{"n_layer": 19, "d_model": 128, "n_head": 4, "n_kv_head": 1, "head_dim": 32, "d_mlp": 512, "vocab_size": 512, "activation": "swiglu", "norm": "rmsnorm", "norm_place": "pre", "norm_eps": 1e-06, "positions": "rope", "rope_base": 10000.0, "rope_fraction": 1.0, "qk_norm": false, "attn_scale": 0.177, "bias": "qkv", "tie_embeddings": true, "parallel_block": false, "init": "normal", "init_std_qkv": 0.0442, "init_std_o": 0.00717, "init_std_up": 0.0442, "init_std_down": 0.00717, "optimizer": "laprop", "lr": 0.0025, "beta1": 0.95, "beta2": 0.98, "weight_decay": 0.29, "lr_head": 0.00696, "grad_clip": 0.5, "warmup_steps": 203, "schedule": "wsd", "decay_fraction": 0.937, "decay_shape": "linear", "final_lr_fraction": 0.0, "batch_tokens": 32768, "seq_len": 512, "doc_mask": true, "train_tokens": 138700000, "steps": 4233, "dataset": "wikipedia_en"}
Each number is 128 + 32 x the weight over its row's rms, rounded and kept within 0 to 255. Layers, rows and columns count from 0. The size above them is the row's rms in percent of the matrix's.

# layer 2 attention query, 128x128, rms 0.0787, rows 0-20,32-52,64-84,96-116, columns 0-63
size [ 52  48  46  54  51  80  69  75  80 141 157 155 175 143 169 156  44  43  49  47  58  85  96  92  83  64  88  75 114  94 105 142 127 133 122 135 129  71  61  65  84 100  70  84  87  81  66  92  70  83  91 100  86  93  99  96  95 106  82  64  60  91 101 106 107 113  94  89  99 111 102 112 126  80  88  74  69  80  74 100  85  77  97 102]
[[104  72 161 165 125  95 136 106 123 108 181  80 168 122  71  70 149 144  97 118 144 104 156 132 119 107 103 113 113 172 151 134 171 157  98 172 141  91 171 138 143  95 131 136 168 104  86 136  99 155 111 159 103  87  86 148 158 113  94 151  95 156 143  80]
 [160 116 124 166 120 153  91 155 133 101 180 183 116 163  82 105  80 144 129 139 113 139 145  97 142 140 122  75  93 191 141 142 146 177 154 149 154 141 124 192  99 108 153 168 127  77 106 119  84 121 219 106  90 130 145 163 126 105  91 161 104 142 106 112]
 [117 105 120 131 107 131 124 160 142 123 115 104 117 184 106 104  61 113 160 144 159 178 122  78 144 201 128 123 102 156 173 127  59 170 125 190 153  90  88 179 172 144 158 152  75 156 115  94 171  98 167 113 111 154 186 174 107 165 134 107 138  91 129 117]
 [124 174 190 142 157 154 124 125 150  97  55 118  92 109 109 139 116 105 153 193 115 212 117 100 149 159 131 104 141 112  89 128  40 128 155 132 128 122 133 176 152 145 150  94 178  96 112  42 178  97 149  86 138 140 160 163 127 139 119 111 129 115 105 113]
 [141  75 148  93 113  98 107 155  97  85 176  77  80 111 166 146 186 107 156 132  88 110 144 137 131 116 101  75  94 148  94 117  92 126 107 150 127 154  53 152  96 117  97  83  98 151 186 141 123 137  92 132 124 156  99  43 146  91 156  80  98 168  93 213]
 [152 129 177  97 168 184 133 108 102  86  82  84  69 137 201 145 157 155 139 154 152 148 123  91  89 151 153  83  99 115 123 167  99 106 105 139 133 164 114 194 141 153 131 111 104  88 162 168 125  92 111 150 106 151 147 127 109 104 103 159 133 124  87 153]
 [153 150 151 130 171 197 175  86 113 134 108 124  67 119 184 159 132 115 108 135 170 171 158 111  74 123 170 110 188 111  99 131 138 113 146 132 142 166 117 162 148 160  84 129  81  87 126 158 136 106 156  82 133 100 135 131 101 106  95 171 162 130 128 100]
 [ 83 110 111 135 156 142 128  99 136 159 148 141 135 124  76  72 143 220  42  82 104 120 102 167 139 156 151 130 156 126 161 100 172 123 117 119 144  69 147 108 103 158 119 141 130 171  83 134  91 150 165 132 123 101 214 158 124 133 143  84 142  53 130 109]
 [132 116 153  90 122 108 109 147  80 122  92 112 173 129 130 173 133  73 144 134 140 156 138 117 129 184 169 177 155  49 137 133 170  76 137 139 120 106 137 101  98 200 121 107 149 135  92 109 130  87 196 126 172 142 109 117 137 144  73 121  94 147 121  97]
 [139 125 143 110 157  83 110 123  83 136  89 142 110 126 133 186 126  68 178 149 119 137  92  48 130 168 184 118 117  95 152 162 134 114 117 116  67 143 126  79 131 131 120 117 105  53 178  92 147 119 113 132 128 192 127 143 117  96  82 160 103 138  76 105]
 [129 104 123 142 131 121 138  92 158 136 149 152 123 122 101 141  83 101  97 168 159 156  96 158  59 151 192 187 143  94 157 106 107 154 104 137 138 179  87 143 130 130 138 109 111  86 193 133  66 187 135 126  71 147  53 107 156 119 120 147 147  88 118 153]
 [182 163 103 135 138 147 204 128  90 123 176  97 174 126 131 191 146 114 120 157 172  82  99 164 106 170 133 171  75 102 123 147 152 137 128 125 158  93 162 103  78 194 170 100 140 120 143  99 127 114 113 147 145 141 115  86 152 110 122 155 122  93 140 121]
 [169 147 155 179  98 112  99 149  76 152  75 150 122 175 141 157 106 140 149 108 144 122 116 186 113 166 157 116 102  82 127 152 129 116 216  84 133  95 121  80 134 205 163 146 154 139  85 115  73 144 111 107  73 152  87 130 136  87  64 156 141 171 135 109]
 [120 106  68  84 179  94 142 142  78 106  84 131  95  80 140 111  78 138 183 156  90  95 167 117 192 139 158 129 121 128 189 143 136 187  94 107 146 105 162 104 146 106  82 140 105 153 151 143 127 196 116  99 161 170 126 150 127  98 170 113 109 160 169 144]
 [120 116 168 142 138  99 111 138 156 178 168 132 168 147 185  77 123 133 213 153 126 117 136 130 142 115  82 138 119 119 135 130  95 148 154 125 122 113 100 140 108 116 132 160  87 181 101  86 157  99  63 145  94 144  85 171 173 142 115 181 128  88 124  76]
 [119 132  88 134 185 150 133 121 176 138  78 181 126 152 139 173 141 122 128 128 144  86  64 195 144 165 141 136 131 105 157 176 155 130 118 151 138 130 153 129 122 104 123 102  84 126 126 146 102 147 108 148 118  71 126 105 160  84 100 140  98 108 137 132]
 [127 114  86 144  72 159 138 116 175 101  95 119  49 171 157  94 126 145 145 168 100 101  96 119 139 160  81  73 126 142 158 127 134 167 111 153  92  88  91 102 137 178  90  98 164  79 100 152 106 114 115 109 120 143 146 150 136 175 107 154  46 147 138 172]
 [119 118 152 108 171 127 104  97  86 147 102 154 112 161 146 116 118 132 168 136 160 136 109 151 139 143 130 125  70 242 115 168 174 150 147 132 102 121 123 159  89 152  79 120 131 155 126 142 102 107 137 101 115 160 127 186 147 106  86 147 131 206  92 144]
 [141 129 170  93 148 152 142 107  97 149 108 114 113 110 145 144 134 127 104 131 194 142  61 113 119 157 105 117  75 137 134 140  94 114 193 104  59 126  78 155  94 177 135 150 127 125 120 134 157  75 170  72 132 130 132 133  82 121 166 120 153 160 120 129]
 [ 98 103 102 187  98 109 155 133 100 209 159 168 163 139 112 155  93 126  65  77 159 114 133 105 114 145 111 144 157  79 129  73 198 127 135 116 114 102  90  74 143 141 132 132 143 133  99 136 130 130 130  38 147 126  45 106  93 141 145 161 145 160 125 115]
 [135  99 193  98 150 134 135 106 143 131  97 101  89 136  83 125 156 175 185 165 151 191 111  68 122 182 137  68  46 128 131 136  80 133 157 175 112 157 134 190 127 136 126 166 140  93 103 123 138 114 145 124 113 127 172 136 126 114 115 141 146 100 133 117]
 [122 121 138 124 101  91 177 133 114 197 171 175 157 103  61 153 107 115 104  91  98  75 168  94 135 168 143 123  94  61 146 142 125  78 129  91 128 135 113  88 147 173 169  84  92 115 136 119 125 170  90  90 132 158 129 127  83 119 145 146  99 178 157 117]
 [109 106 112 178 117  83 153 141  96 188 132 160 156 143  74 143 166  85  96  77  93  84 151 116 125 169 134 161 115  76 151 110 131  91 159  76 145 146 114 109 152 182 143  74 120 110 109  77  83 159  82 111 134 115 115 124  58 131 160  98 111 179 123  93]
 [143 126 113 133  90  82 158 118  95 171 138 134 159 126  85 142 145 107  93  82  84  94 151  88  94 143 133 161 104  92 128  86 124 109 151  80 108 147 118 108 155 198 165  69 119  85 102  67 119 161 107  84 143 122 121 176 110  79 129 118 117 153 141 158]
 [158  88 103 115  82 103 138 162  73 124 124 160 189 141  77 155 131 112  93  87 123  94 157  94  93 123 128 141  89 105 102  81 123  88 116 130 117 143 136 119 148 195 120  57 144 107 126 151 102 164 156 100 104 149 139 161  96  97 148 102 100 165 189 145]
 [157 153 161 170 167  76 163  91 152 137 122  88  48 160 111 129  96 124 142 119 123 145  88 134  62 131  82 144 136 136 137  95 121 125 204  88 114 111 139 130 135 140 189 128 193  82  99  75 106 129 126  65 121  92  95 176 181 156  94 152 159 159 127 145]
 [143 107  78 112  94  96 148 110 124 137 103 139 165 103  89 153 165  55  82 116  88 118 123  90 106 181 117 171  88  85 121  88  98  74 152  98 127 123 161 125 119 201 168  73  79 121 127 106 120 176 119 135 142  90 113 159 126 145  92 106  67 153 125 136]
 [145 153 101 119 177 106 131 148 154 112 115 133 118  87 121 155 154 129 168 184  58 135 137 150 153 162 152 121 127 171 156 136 135 141 111 176 146 125 140 128 143  99 122  63  43 149 131 144 209 144 157 171 200 118 150 120  90 126 169 163 134  71 109 108]
 [143 120 109  88  99 164 134 122 158 181 157 113 160 103  90 136 142  91  52  91 149 164  72 141 153 143  89 115 105 144  51  97  97  99  70 166 131 151 117 124 143 115 129 196 119 136 139 126  91 128 132 148 168 110 173 124 101 167 177  95 128  99 151 183]
 [124 120 158  49 122 171  96 142 106 121  56 100  95 143 223 154  98 120 170 121 176 195 129 147 190 171 171  85 161 129 103 120 123  67 138 124 119 107 154  78 128 130  92 153 138 160  82 154 167 100 159 139 136 141 126 128 144 121  84 147 145 126 106  89]
 [152  98 115  73 121  98  89 134  80 141 101 140 147 121 152 169 116  52 163 152 123 128 106  47 138 216 147 131  98  70 122 123 120  79 120 131 113 113 152 104 135 125 152  71  92 104 153 111 142 148 101 118 151 169 108 161  74 113 114 152  72 165  85 118]
 [144 126 120 125 123 118 111  95 180 152  95 164 109 141  98 118  63 112  70 147 179 137  82 153 107 128 197 172 130  97 144  89  89 147  92 151 172 167  65 128 114 118 144  84  85  92 170 155  83 172 134 130 103 160  49 113 133  88 128 112 169  95 133 149]
 [163 166 101 144 179 153 223 128  69 124 177 126 184 101 124 174 147 116 130 126 144  90 114 134  83 152 128 181  84 109 136 136 145 118 139 113 145  86 174 112  79 171 165  84 145 123 148  85 142 132 113 128 149 148 117  99 172 111 125 167 129 127 132 112]
 [160 148 132 167 109 118 128 176  82 142  62 133 133 157 124 157 120 144 158  96 148 128  94 174 115 149 172 116 124  70 104 148 107 100 209  88 126  85 140  65 137 161 165 129 122 151  70 113  52 128 120 123  61 152 114 123 123  81  67 120 136 207 141 118]
 [134 113  71 119 149  90 140 126 103 113  90 126  95 104 124 101  77 117 147 158  87 111 156 111 209 150 162 132 117 127 183 157 130 203 104 125 133 102 151 100 154 116 110 137 121 128 143 166 127 185 130  94 182 171 117 146 145 111 164  87 103 165 147 159]
 [133 102 174 159 122 105  95 140 158 162 184 131 192 152 160  91 125 129 205 154 133 122 103 136 153 107 101 136 102 116 115 126 117 145 121 119 142 121  99 163 109 128 136 201 110 172  96 106 154  74  66 139  80 134  85 167 130 129 122 190 122 102 117  87]
 [120 138  81 158 158 148 130 129 179 140  96 169 133 177 112 173 150 126 123 119 123  81  86 200 158 165 169 135 126 102 155 185 177 121 110 110 152 124 150 107 114 138 135  99 104  99 117 175  97 143 115 148 105  83 134 107 139  79  97 170  69 116 134 162]
 [148 165 127 108 139 111 156 128 143 130 142 113  91 143 127 124 110 119 152 124 153 180 141 156 176 188  99 198 106 157 110 151 169 122 163 103 132 177 126 209  66 100 124 137 134  92 147  73 179 100  66 163  80  86  74 177 130 196 161 158 195 122 102  84]
 [108 139 139 148  41  67 130 106  93 126 101 133  92  73 130 156 133  90 140 181 122 189 133 153 137 146  92 125  69 155  89 132 111 114 149  94  77 147 192 149  56 154 161 138 178  75 160  83 137 106  87 178 152  85 123 132 161 148  98 108 177  96 128 120]
 [129 172 137  96  64 125 119 146 153 149 133 109 165 112 129 171 156  74  59 121 127 144 111 139 142 163  89 143 105 105  95 128 108  53 146 138  48 106 188 128  77 176 147 108 109 117 146 136 120 111  95 149 119  90 122 126 150 167 128  87 125 167 158 145]
 [103 128 129 101 203 182 140 138 151  88 138 124  79 162 173 105 111 194 153 145 144 170  97 186 182 117 112 105 129 150 117 139 138 134  76 179 112 103 144 145  86  41  77 183 134 191 147 157 163  85 129 175 111 179 165 100 154 161 146 152 180  98 124  86]
 [137 115  83 116 103 105 108 170  96 129 114 172 141 106  76 154 171 120  87  82 108 109 169  95 111 115 139 148  93  75 137  85  94  89 174  72 148 141 161  91 171 169 137  87 119 104 131  94 149 179 101  95 149 127 122 150  84  84 126  88  85 185 124 179]
 [153 151 169 126 132 129  97 120 104 155 159  62 117 119 147 119 136 115 130  86 136 173  97 154 188 156 106  99 111 112 158 167 134 108 174 116  61 139  87  97  90 106 163 203 176 157 159 158 144  66 152 112 134 155 104 148 116 132 162 136 124 139 162 107]
 [117  82 142 150 153 132 128 154  93 186 119 115 132 128 111 146 108 164 131  84 149 178 123 134 136 201 151  76 137  98 142 123 178 132 166 112 108 184 127 144  97 144 107  89  61 126 124 102 155 111 121 125 101 115 206 122 142 146 166 144 113 127 119 108]
 [127  83 139 172  96 102 157 197  95 206 109  96 117 111 111 132 143 163 119  87 134 150 117 145 139 154 124 138 104  84 119 131 158 141 201  98 135 165 115 107 143 136  90  68 133 172 100 109 127  86 155  82 135 141 189 146  79 122 132 119 126 168 116 156]
 [127  69 147 164 137  94 145 163 111 191 144 100 133 113 144 190 117 139 121 140 118 169 119 124 172 135 132 125 118  78  93  91 144 168 179 128 125 167 128 101  93 137 114  98 115 155 114 130 167 102 128  54 103 134 194 159 126 105 136  93  92 178 148 184]
 [131 163 163 161 142 111 128 125  81 114 167  72 129 171 117 102 154  93 115  96 143 153  82 189 145 118 102 118  86 119 130 169 172 143 137  89  35 142 104 134 114 171 148 101 127 111  89 114  90  93 108 111 142 162 104 210 146 123 117 148 152 123  83 154]
 [ 96 118 109 152  95 128 181 176  89 192 148  89 126  79 140 150 127 155 123 111 133 178 151 128 125 173 169 104 143 118 145  94 159  97 215 102 172 144 121 102  97 151 124  95 122 144  90 121 100 119 116 125 125 155 119 122 120 130 122 136 152 154  85 146]
 [112 206 129 150  84  98 144  90 170 117 123 135 142  99 170 144 145  75 108 144 147 137 138 139 182 144 146 120 147 186 146 187 136 148 154 101 158  91  79  92 126 126 107 154 104  87 160  45 147 123 118 120 125 105  97 152 142 119 176 105 176 121 169  95]
 [192  90 130  89 138 154 173  83 179 208 152 173 139  89 152 125 155  92 101 115 112 103 109 129 121 121 158 115 113  96  86  55  65  98  59 112 206  99 124 130 162 109 167 128  93 117 107 104 143 146 168 116 140  70 134 122 120 193 150 158 125 107 154 108]
 [148 127 103  62  95 153 150 102 180  93  99 119 167  99 158 121 168  89  95 153 157 192 147 108 104 120 162 156 154 152  79 123  62  85 119 107 131 115 198 137 160 130 118 133 147 109 110 105 130 123 118 197 145 109 131  80 143 156 109 139 137 138 173  96]
 [184 142 106 118 122  90 151 119  56  98 118 109 163 108 153 140 110 100 107  93  99 119 169  88 154 178 168 125 107  89 103 132 146  81 184  99 158  77 163  75 118 100 123 115  91 159 161  62 108 104 135 117 135 153  88 128 106  72 151  85 124 155 120 121]
 [128 133 108 120  83  80 126  78 132 100 145 145 146 115  74 153  62 129 115 164 176 156 101  81 139 149 173 221 125 145 116 141  82 123 101 161 133 166 143 127 121 141 110 126 152  75 177 101  83 140 109 157  66 160  58 139 168 114 148  97 113  89  82 157]
 [117 202 134 118 165 119 160 170  83 161 138 134 139 150 114 173 123 215 154 147 112 109 162 140 120 105 125 120  95  79 160 133 164 109 155 155 136  79 173 122 102 159 166  90 150 196 107 105 128 101 152 154 106 168 161 104 148  50 104 238  80 124  72 113]
 [122 143 128 133 122  96 137 167 104 172  60 143  97 162 146 178 109 165 170  90 130 149 127 109  97 128 163 134 131 102 121 114  94  67 175 131 133  88 170 128 112 150 193 149 128 119  66 131  92 125  91 125 104 113 170 136  89 118  99 122 119 171  99 102]
 [133 145 125 158 133  93  98 119 160  93  75 105 136 121 149  88  65 147 195 204 104 122 153 142 161 121 146 141 144 126 170 138 135 179 166 124 124 133 153 120 147 165 111 159 210 135  88 131 141 128 109  94 155 183  72 127 140 109 133 129 120 154 154 117]
 [138 120 178 197  49  80  91 102 155 152 149 123 165 149 141 109 139 127 181 132 145 129 125 100 138 149  66 169 108 134 131  98 104 158 117 131 166 108  53 163 108 163 169 168  99 128 119 100 154 123 122 102 132 116 117 134 122 145 155 141  99  70 132  95]
 [139 137  88 111 149 145 142 107 158 117 135 195 128 210 127 134 166 100 102 109 122  79 104 180 129 127 171 137 102 130 165 162 160 136 128 138  88 117 140 156 106 136  61 119 126  97 138 134  90 135 156 129  99  77 126 147 155  88  93 162  92 103 142 140]
 [109 173  97  79 136 122 141 133 139  70 112 165  78 149 171 144 127  80  65 110 170 159 150 100 106 141 169 162  73 115 106  99  76 131 146 137 175 158 135 208  99 172 108  95  96 150 150  99 173 106 124 146  92 188 113 183 102  74 114 179 119 118 113 147]
 [ 75 135  84 135 140  89 197 110 121  82 114 114 120  91 159 143 173 101 146 148 120 125 112 111 159  78 185 115  94 120  70 113  66 104 133 197 135 143 145 129 129  91  74  79 119 180 127  81 162 109 193 130 109 190  95 183 113 102 141 137 134 125 125 182]
 [ 95 113 140 142 114  79 142 176 136  89 144 122  87 105 160 137 152  93 161 159 150 164 156 113 127 135 132 137  90 121  84  88 110  84 106 103 146 161  95 110 144 137  78 107 118 202 137 124 113  89 135  84  51 102 123 175 174 106 129 151  98 201 167 154]
 [121 173 121  96 144 127 111  93 179  80 123 138 128 149 144 144 143  95 161 164 117 138 146 119 126  35  92 161 141 158 142 155  92 120 104 125 133  94 145 147 137 130 185 182 132  85 174 146 115 154 156 176 109  90 133 128 165 111 114 139 135 131 145 113]
 [108  47 129 162 148 141 176 181  98 239 128 111 110 124 148 116 118 157 118  94 115 155 103 105 130 163 135 129  98  91 110  98 123 122 152 132 136 124 121  93  90 112 100  63 118 184 119 137 128 100  73  69 141 183 151 143 101 137 108 119  91 144  91 170]
 [160  77  71 191 133  76 166 121  89 125 166 118 159  71 115 140 121  87 182 154  67  93 171  94 167 116 134  81  87 125 122 143 101 154 111 105 109 106 127  89  87 185 147 126  91 135 121 135  77 217 128 119  79 158 145 100 134 131 122 107 116 185 148 164]
 [149 103  58 140  95  98 129 129 119 166 158 116 137  71 125 145 119 105 114 127  68  60 175 120 156 113 154 121  84  88 125 139  94 124 116 126 124 101 125  90 106 159 145  95  54 106 140 143  67 200  83 118  99 145 150 123 106 105 110  72 157 179 127 159]
 [166 102  90 163  68 124 149 119 138 143 181 111 171  71  89 102 107  68 117 107 110  69 189 123 146 131 138 118  99 105 147 106 115 129 124 102 110 102 109  96  98 154 155 109  99 114 100 154  45 174 112  83 109 115 125 134  68 111 127  77 157 168 102 159]
 [133 116  95 192  77 115 164 128 173 130 141 142 134  42 145 152 109  93 116 158 112 100 164 113 173  97 119 131 146 109 151 107 127 123 115  76 119 148 141 128 103 157 156 110 105  59 131 167  85 193  82 133 116  60 144 132 138 134  82 103 126 158 106 163]
 [143  80 129 143  63  78  74 163 114 106 124 114 126 129  96 123 157  87 115 120  97 106 150 136 144 105 134 146  73 108 132 112  62 129 138 156 103 118 115  83 131 120  85 114 114 146 101 143 115 111 106  76 158 201 135 119 126  89 185  87 135 221 130 159]
 [166  99  97 143  69 138 111 140 114 123 162  78 129  93  97 181 128  86 102 130 130  80 123 113 122 148 165 158  90 121 101 103  64 105 168 150 136  85 120  86 118 144 111 108  94 156 142 100  53 107 153  85 141 137 101  70  69 124 121  37 139 176 130 157]
 [148 118 151  99  58 124 145 115 112 132 166  72 125 120  92 142 118  89 110 113 113 125 115 120 111 149 116 101  72 132  98 117 119 103 181 122 180  81 123  86 151 144 116 109 124 183 114  76  96  80 196  47 106 164 182 125 114 122 153 109 133 150 113 145]
 [127 151 174 121 162 149 120 106 128 153 156  94 119 144 128 115 135 183  80 103 166 141 104  97 144 135  87 137 156 122 100  85 177 131  74 119 127 174 106 141 106 111 161 176 118  97 132 133 174  78 127 143 173  69 135 123 148 221 147 167 115  94 129 100]
 [124 191 186 107 186 142 118 109 129 131  64 128  98 170 152 142 140 195 162 113 174 161  81 142 118 162 152 133 148 121 154 145 152 132 156 141 118 156 145 176 145 128 100 163 161 137 141 121 182  78 168 169 154 151 104 135 169 154 118 177 101  54  92  76]
 [155  71 109 101  87 130 157 115  81 142 146  71 148 102 135 141 132  63 119  99 121 104 139 124 122 114 154  86  46 116  82  94  89  74 129 131 153  77 151  79 100 142 123  70 103 123 168 100  94  91 158  86 115 146 169 127 130  95 161  95 138 162 124 151]
 [108 112 126 137  43 136 102 111 148 165 103 122 114 141 118 105  88 128  81 139 146 182  96 109  99 140 159 173 111 127 125 116 161 128  89 109 129 200 110 110  91 153  56 112 132  68 149 122  97  74 137  79 111 130  74 122 125 103  95 167 152 103 105  95]
 [154 155  95 125 179 118 161 138 140 118 107 159 165  86 126 149 112  77 129 151 112  95 145 147 149 103 147 134  92 164 151 166 135 147 126 102 120 115 124 119 190 150 154  99 100 162 130 126 105 156  92 154 128 100 138 102 145  90 113 205  87 116 113 132]
 [158 172  76  68 127 135 130 112 132 162  76 147 114  90 106 151 136 152 151 101  98 128 109 156 139 124 186 134 114 120 139 130 122  42 162 105 116  93 186 198 173 130 109 127 131 156 155 113 102 168 146 161  95 107 106 138 107 120 147 201 186 142 140  93]
 [119 151 154 115 157 136 140 155 113  93 120  82  55 134 113 142 111 156 139  94 186 119 148 108 162 163 131 147  99 133 109  97  98 162 107 163 143 167 153 109 180 105 138 185 167 134 126 127 142 145 130 105 164 160 111 150  93 170 198 125  98 135 112 133]
 [106 106 134 106  99 107 101 143 160 212 149 123 136 122  77 132 139 157 155 137  82 132 151  78 174 127  75 152 138 124  87 104 103 126 150 118 152 146 102 161 124 106 137 129 134 204 116 179 168 130 118 167 113 128 142 149 127 140  88 127 106 131 130 122]
 [ 96  98  86 145 124 119  67 155 158 180 147 187 135 156 178 187 214 125 104 115 100 140 131 169 174 178 140 118 153 114 158 181 157 102  96  79 109 152  70 101 131 143 121 122  70 138 144 113  92 139 148 113 160  77 174 106 119 118 134  85 105 109 128  94]
 [178 175 172 158 140 140 175 130 162 102 100  99  76 127 120 108  58 125 131 131 177 200  94 173 152 161  78 172 157 171  88 152 111 195 161 127 120 137 123 187 102 117 175  60 132 179 152  73 168 126 128 128  89 105 122 155  86  72 129  83 173 112 144  72]
 [158 145 172 112 149 164 175 113 135 107  91  96 103 188 123 136  77 106 164  89 194 127 113 124 137 166 117 138  83 199 108 172  76 152 147 123 112  99  81 159 132 146 109  99 160 158 131  85 194  86 107 124  77 146 110 163 130  82 120 116 118 103 137  76]
 [164 220 151 138 114 133 143  84 150 123 109  69  62 153 116 140  88  99 129 111 181 101 106 147 135 171  84 219 149 145 127 158 140 112 151  93 135 129 157 142 117 163 149 122 136 135 183 136 117 128 157 126 117 107  96 182 121 141 116  69 113 104 111  66]
 [ 89 142 202 100 149 108 139 111 145 153 138 106  82 176 145 144 134 146 161 137 119 189  70 139  89 125  98 163 180 149 111 157 177 125 159 103 177 123 142 175 132  99 129 169 173 166 132  89 193 109 158 144 135 148 142 138 157 131 117 184 120  88 150 110]
 [140 102  79 153 124 137 146 146 147 135 137 156 174  64 148 121 138 108 116 110 101  83 160 111 187  96 137 121 124 120 142 107  87 134  96 100 105 104 126 120 109 133 136 108  99  87 107 169  77 195  59 154  75  49 124 110 131 104 116  77 120 206 125 181]]
# layer 2 attention key, 32x128, rms 0.0771, rows 0-20, columns 0-63
size [ 70  68  69  73  65  64  70  87  96  76 126 122 124 114 128 136  70  61  63  67  79]
[[138 107 142 101 150  97 176  95 172  93 136 103  96 162  90 157  84  68 115 153 161 148 130  78 149 122  90 157 119  86  97 135 184 142 194 140 137 110 179 123  90 132  84 102 142  85  77 189 145 157 193 124 115 111  92 120 117 137 157 100 168  78  70 126]
 [149 100  84  88 150  85 199 103 132  31  98 114  95 166 117 189  83  59 176 181 129 119  85 103 114 128 111  95  86  54 112 168 147  93 177 122 147 102 116 139 129 137 147  91 133 128 105 134 150 141 144 187 134 170  84 176  86 142 148 119 131 117 168 131]
 [183 122 111 117 133 114 188  93 125 115 129 120  86 139  72 109  91 120 173 177 140 137  71 111 122 132 142 137 152  81  63 169  99  93 107  87 101 115 124  81 127 177 164 108 157 125  96 126 134  71 119 173 134 170  75 172 100 117 129  73 160 161 173 122]
 [156 114 114  75 127 166 168 123 149 107 161 105 124 124  97 163  97  93 166 188 116 122 101 154  61 147 174 148  99 119  81 177  99  77 135 114  70 111 175  53 100 164 232 111 124 134 129 125  77 117  98 161 109  84 134 175 132 164 117 120 146 129 129 147]
 [132 129 173 157 215 140 152 109 106 129 118 129  70 127 102 104 128  86 186 102 108  94 143 107 137 109 132  36 141 154 103 116 151 157 116 111 114 106 139 161 217  98  82 116 133  92 133 180 130 134 107  74 164 133 118  66 139 127 129 164 191 136 113 187]
 [117 171 170 126 141 163 204  94 146 140 164  84 120 111  95 135 164  68 144 118 132 156 159 159 103 127 131 118 114 159  80 124 130 124 146  75  98 153 153  98 127  95 143 120 146 101 178 108  88 105 127 121 109  84 139 130 125  95 156 161 200 125 157 225]
 [117 150 159 121  95 148  99 125  81 140 133  72 181 163 158 114 137 107  63 105 110 187 219 146 126  77 172  95 114 132 127 136 114 134 141 111 135 170 141 138 132  86 155 131 121 143 173 114 112  90 118  47 175 105 121 134 117  41 191 107 120  77  87 151]
 [149  62 127  83 124 133 119 108 108 137 172 135 230 132 124 183 147 134  89 129  92 127 144 125 122 100 104 154 110 107  65 159 159 130 101 141 125 109 146 152  77 114 136 152 121 133 181  70 144 104 119 192 111 119 180 163 131 156 138  94  47 126 147 116]
 [101 148 122 116 143 123  45 111  95 133  89 164 120 144 169 160 111 211 106  96 154 126 146 115 156 133 132 162 113 159 192 104 121 155 118 158 131 151 130 125 104 106  71 185 146 170 145 109 168 144 129  99  98 125 150 108 164 121 129 127  67 101 149 128]
 [124  98 164 153 112  54 123 111 102 160 160  67 150 184 159 162  85  63 151 123 107 122  86 117 113 103 145 116  98 140  83 209 145 124 120 128 141 143  83  94  66 107 165 145 162 112 111  99 155  79 137 146 138 153 119 148 104  44 192 120 125  55 123 156]
 [123  92 138 181 112 163 103 139  99 145 131 144 137 154 133 123 185 157  80 121 118 125 113 122 120 129 194  81 117  95  99 149  92  97 117 124 130 102  57 145 174 146 133  83  75 100 173 115 125 135 121 152 155 127 123 144 141 155 139 124 122  82 104 147]
 [158  99 135  88 154 108 179 101 130  81 151  83 161 117 139  90 131 152 129 116 137  99 107 145 110 136 155 131 158 149 104 138 153 119 150 116 134 109 175 152 170 178 110 142 106 103 112 111 164  83 115 131 149 157 100  75  94 162 113 116  62 170 142  92]
 [131 194 135 112 157 170 142 155 110 107 153 133 172 155  84 119 144 156 111 147 134 128 164 196 135 159  84 169 123 113 134 179 134 168 145 131  75 174 116 140  90 139 180 115 149 177 184 126 153 144 120 106 151 161 111 201  93 119 128 152 128 132 122 130]
 [ 98 102  95 117 156 151  96 108  95 140 165 156 141  39 157 139 148 135 110  90 134 114 156 108 153 132 222 117  55 129 131  96 107 142 104 120 126 105  93  98 143  88  75 156  54 143 148 146 115 151 111  68  92  95 233 104 128 139 109 115  87 150 197 180]
 [127 105 151 147 120 191 115 184 100 109 137 127 138 166  89 150  72 147 197 131 125 144 119 152 126  81 127 166 165  60  94 127 118 146 136 119  67 182 164 160 180  74 144 149 100 149 108  49 198 137  46 139 101 116 112 143 133 177 103 168 128 114  76 130]
 [180 141 141 105 173 100 163 108 133 156 110 175 136  90 128 118 113 160 148 111  79  91  67 188 140  86  66  96 125 130 110 148 208 153 142 138 182 117 158 141 177  87 133  77  84 199 157 127 155 155 118 125 128 125  96  82 151  92 105 121 143  95 204 133]
 [152 137  85  78 106 114 182 109 169  94 127 127 138 119 105 115 136  66 108 178 127 186  69 105 142 158 135 129  75 108  94 168 123 128 118  79 161 105 110  95 135 166 137 102  60 157 153 117 110  86 121 151 128 157  66 231 105 115 162 157 132 145 173 109]
 [167 160 122  86 135 142 134 182 146 104 184 117 146 145 150 146 175 126 119  98  85 191 115 153 107  99 151 111 128 152 111 140 114  93 132 117  79 140 180 103 130 174 197 109 161 178 153  97  70  80 118 169 126  91 142 199 126  97 126 141 123 170 201  84]
 [153  97 132 106 174 160 163 117 137 159 161 109 151 119 123 128 189  87 110  74 152 148 131 159  46 121 167 194 142 151  85 212  74  96 112 102  75 151 142  74 112 158 190 121 144 144 190 127 117 101 104 127 116  68 179 159 114 128 116 113 145 146 155 162]
 [130 102 159 123 127  77  78 129 136 111 139 122 174  31 184 138 178 138 119 112 105 167 130 101 127 151 131 130 127 115 200  87 115 121  91 174 151 153 106 170 114 102  67 136  64 165 144 108 146 136 154  59 126 145 127  73 172 143  98 153  56 111  88 124]
 [167  95 149 121 138 160 221 126 151 123 146 112 106 150 126 134 139 102 169 175 118 146 131 139  50 140 107  95 124 119  93 161 145 105 148 105  78 126 109  72 102 159 225 111 172 143 136  96  81 118  83 157 138  77 117 163 114 120 116 160 144 131 177 160]]